From a checkpoint of a small transformer trained on Wikipedia.
Size: width 256, MLP 2048 squared ReLU, 19.9M parameters.
Architecture: RMSNorm before each block, no biases in attention or MLP, capped logits.
Training: a variant of SOAP for these matrices, 461M tokens.
Each number is 500 + 50 x the weight over its row's rms, rounded and kept within 0 to 999. Layers, rows and columns count from 0. Numbers have three digits each. The size before them is the row's rms in percent of the matrix's.

# down: layer 8 MLP down (transposed), 2048x256, rms 0.19, rows 1875-1885, columns 128-255
# up: layer 8 MLP up, 2048x256, rms 0.187, rows 1876-1885, columns 128-255
down1875 099:542538498465558532547482457543536472497456426443474435549495513515393452602515499448529556499525497531546441478603412536492379546413499553551483530476451559457455488470528499468461434414466456423447468493548501509434546491521445466536527465550485489515557538487526490504532486485536516512480507560426477465485508393459500558405446455441596467542474440540498499503430489544431614492486
up1876 099:478451494530507396482473460536526523474518492538522539509549546503549537473537550494508527466359500574638519499493460521512487468433483545564441493557476439511495456522449453477550528449475482450580463462448465549574470643586550498514541451524406523456461568452537491579528443461499479556404570534458474500454606480414469439545497527510551501578451479392608504490482465545614551473516
down1876 094:539505474612497468568516594508506632515496491465506538507515499512525499501520506537507587498598526443585560452453440500555509490570518583497535533509459431513581535445556527501392482473498465406476455509513493584477501522429606488549522485525567515523485488456512564532600539510489546476535493548434420546519440476475425370437431436537557552505417471496500451522404557561453472518541
up1877 100:472505465457466437547476490493578544495454618503670472462449410528515577430435597457584512544435532501598384420532469402547437396526530537444578580456529568510540480429445454520498527450528499535385526497532551477491390522594492571524485471426489553544490481407511501527448507599585493607458458572475516593545462494513549432485430483536474516530567527514488469480513587519437388446444
down1877 099:493534513569519395488441461530451494516553468514496469573559483577516567496460459586582522497432525539461487599488522457514538565333476547504600486564572461517539512488446422481424503492465544485487595455551509425446466535493515548507559507509366498480578512421554529492435500515493478542512409544493412617611538392517464507582457506445541460493478513422530449511546504456542450464422
up1878 092:461527573499517469496464573473428434576548581476451526625545539418539519524548595498534425582460500486436543513551621515485498550478536432480481389508530555555550433485502582526484476452564460465490559500449466518542453462579432449496485563476633576525546536469596505445532529556511500499462540550612530498485397533538480463445485524535502478463555592535431512499442457488474431430509
down1878 093:510491508527553518470481416476430457478547532387390434548525582509471506521502516546465508448487478489515569517548529512512532502476490500502522533514521501468488464463479503536485496512449518521446476465453506488488492524537517371495463414489427600505416562541420464465540551626472465499517539509564534472467536477577545537522449540455471483433397562529558482511468407520469420417511
up1879 101:490532457521468533463467537428537473464515537529578437535470478529578465494523465458431504534463438490470480398507454578503554482464516470514516507434507504469470509421441541471411485446515586514417605458530496390508582542496525432400551531488513466580503484493499564508508531459568476491427536440534560478441467494518514547436453515421519503401535576416455428529481583468606505477411
down1879 104:489487454520583475475430512428474502481512395517563475509477545463439527457560494524528484528470486404471483548585535490439430592566568517551440515454437489523508471457578489455427629493465568480510477490543454468544498451520485500556516507483552575502493505519497514527591484500525472526562530541514541569603386523549526530430398530510451473473538483469529536514416460573447575536385
up1880 096:433500520493594546521407431425447484666555552470448491460543463573545481488451550433506404567487423515568537475499534576477495477426482606533554502486488498487511423468469509560541474482503475471542596475558493518575487475490527555563500480565515562568510446488547558457445483492524517534523440550545443427509578537497499579521564576599438557570548483574447552483453460494527595457523
down1880 099:563504493488508503486536454474503551577524506467492575483530507384520597511469468523492454539448429558481488525605527552432530516498451483509539547530399529480469464449509422567508553525501425508489523487492550470507483510480540507544497567553452492612491447521399536510414517543514457432555584445510425592499519484624494507445465506565577540577432438559422609462490532458495541523518
up1881 088:438529458485567487494571558499491426487500500484494434498493589572608498490494572561531382509518572489467556499595531469471542534519460537520474642498476496568483492550534485507498590479397491583560385456525457489510562528496445468586463492549454532453484554553541462494498486538416527407450519507463521459491464459494504457483597579505506515509529478468508478560454442552537535559421
down1881 080:603556537499509491550426457427489600524508514523428494487492450438549417446449473514446521476521409492485536503454439521498498427563523465442548440472591514495532535430521545510482416507542498450517294491476526489497456536505523521472533509431508507471535482474482524507486461515501475513485552512513487505359521512398435504526500408547501584502490478541486492458479504483482476464486
up1882 092:478447480453524555524602506459529562521553498475580482480514520473504524514488452416545412445501458525522504427486439591440368374552458533528589580501421427456502402547537527532513399482413498485513481512563481566461532630534454421481544444526565485466495563587549527480475546414513575437473506503502432463537450467532441476506560468556499458425437447558512489532576423441525509495498
down1882 095:561634484490503542602420537438468538420413528543502543550561455535570454638572550488522584498452469488455460528469485438510438470559543509447586450429429481475493552550436439438422562499527521577458475565521513520332513460549560530537504499538457483487492567627534567509523460502512464500461494538475570554512511441563572492567481493577522487526487518465518457542422544462412530466439
up1883 097:520517479505419517517527557444438523431449428536470374495476561505521578475535547434360490531482558577444500454540484428483549464520567556428486466454456495497509576501494597465489521553432555575460481558517439528513541457454551549507388570479551462501431488465496441522545497468515488407461546495488536558509498548538554520460594573492461478523513595515518519531480487500467565472519
down1883 100:472495480548474501552461556530541456347441536575426512431491534529482435518440475614510490580611461621480495473592460474526489610466535537519483480506495582559443613517500509476566486544533459498489370544477464493448473526493490481518523563512474537512461433553525386466535455570511493442513499452440526439449506548511602524498571511521536581547552513476554498524549581512487564543492
up1884 103:462549515478508492548551451477513432537511520427501423475463477457450530573549450594541506462554507482548580459526464522510487565547448557524518402474531547346436535478607524497562462552520458459419548531504519482549561462482655535440577457466533427568545519493535545506529535517519552548499528512528564514457475534590580449530538571479675546472620539545472452522462380498536430440486
down1884 102:511547448531485528522472404558534528493464428451523433496456457460511495535470575613404457562443569405440537504541466471594521491541490515499503437518556523459489504498507543565447534530503470551500465479491523525456459561453551472530592440506548412500489509409485577463587446520604505540535519438476514469502561451478493541470521561390505588521628511448497480446487480590518413525514
up1885 095:439514391571524514456491520545545470519430451543517551519522513537531412449488522507414514421533545499454431434465469541571600524514425523564457424428479444485534449533447409462539444488433574520484456436488392594510458504590545497513524455460512514517468512431605411486486462469558503457555483533532480492537482549459404539502484466540440427597391477592479615544460452464464554540557
down1885 099:528499519543487549483435413608505482507420397425554527605464507405399464512447528603526517451499538474576561596559499543525468426552549468497466578496445469526577520482553420523460489543416579483538409463450542610532507437464538496471433515532549438436467484553575538588487483537578536410496521391507525484576537488435402460477476541444452489545409486491441434483403508508482494504466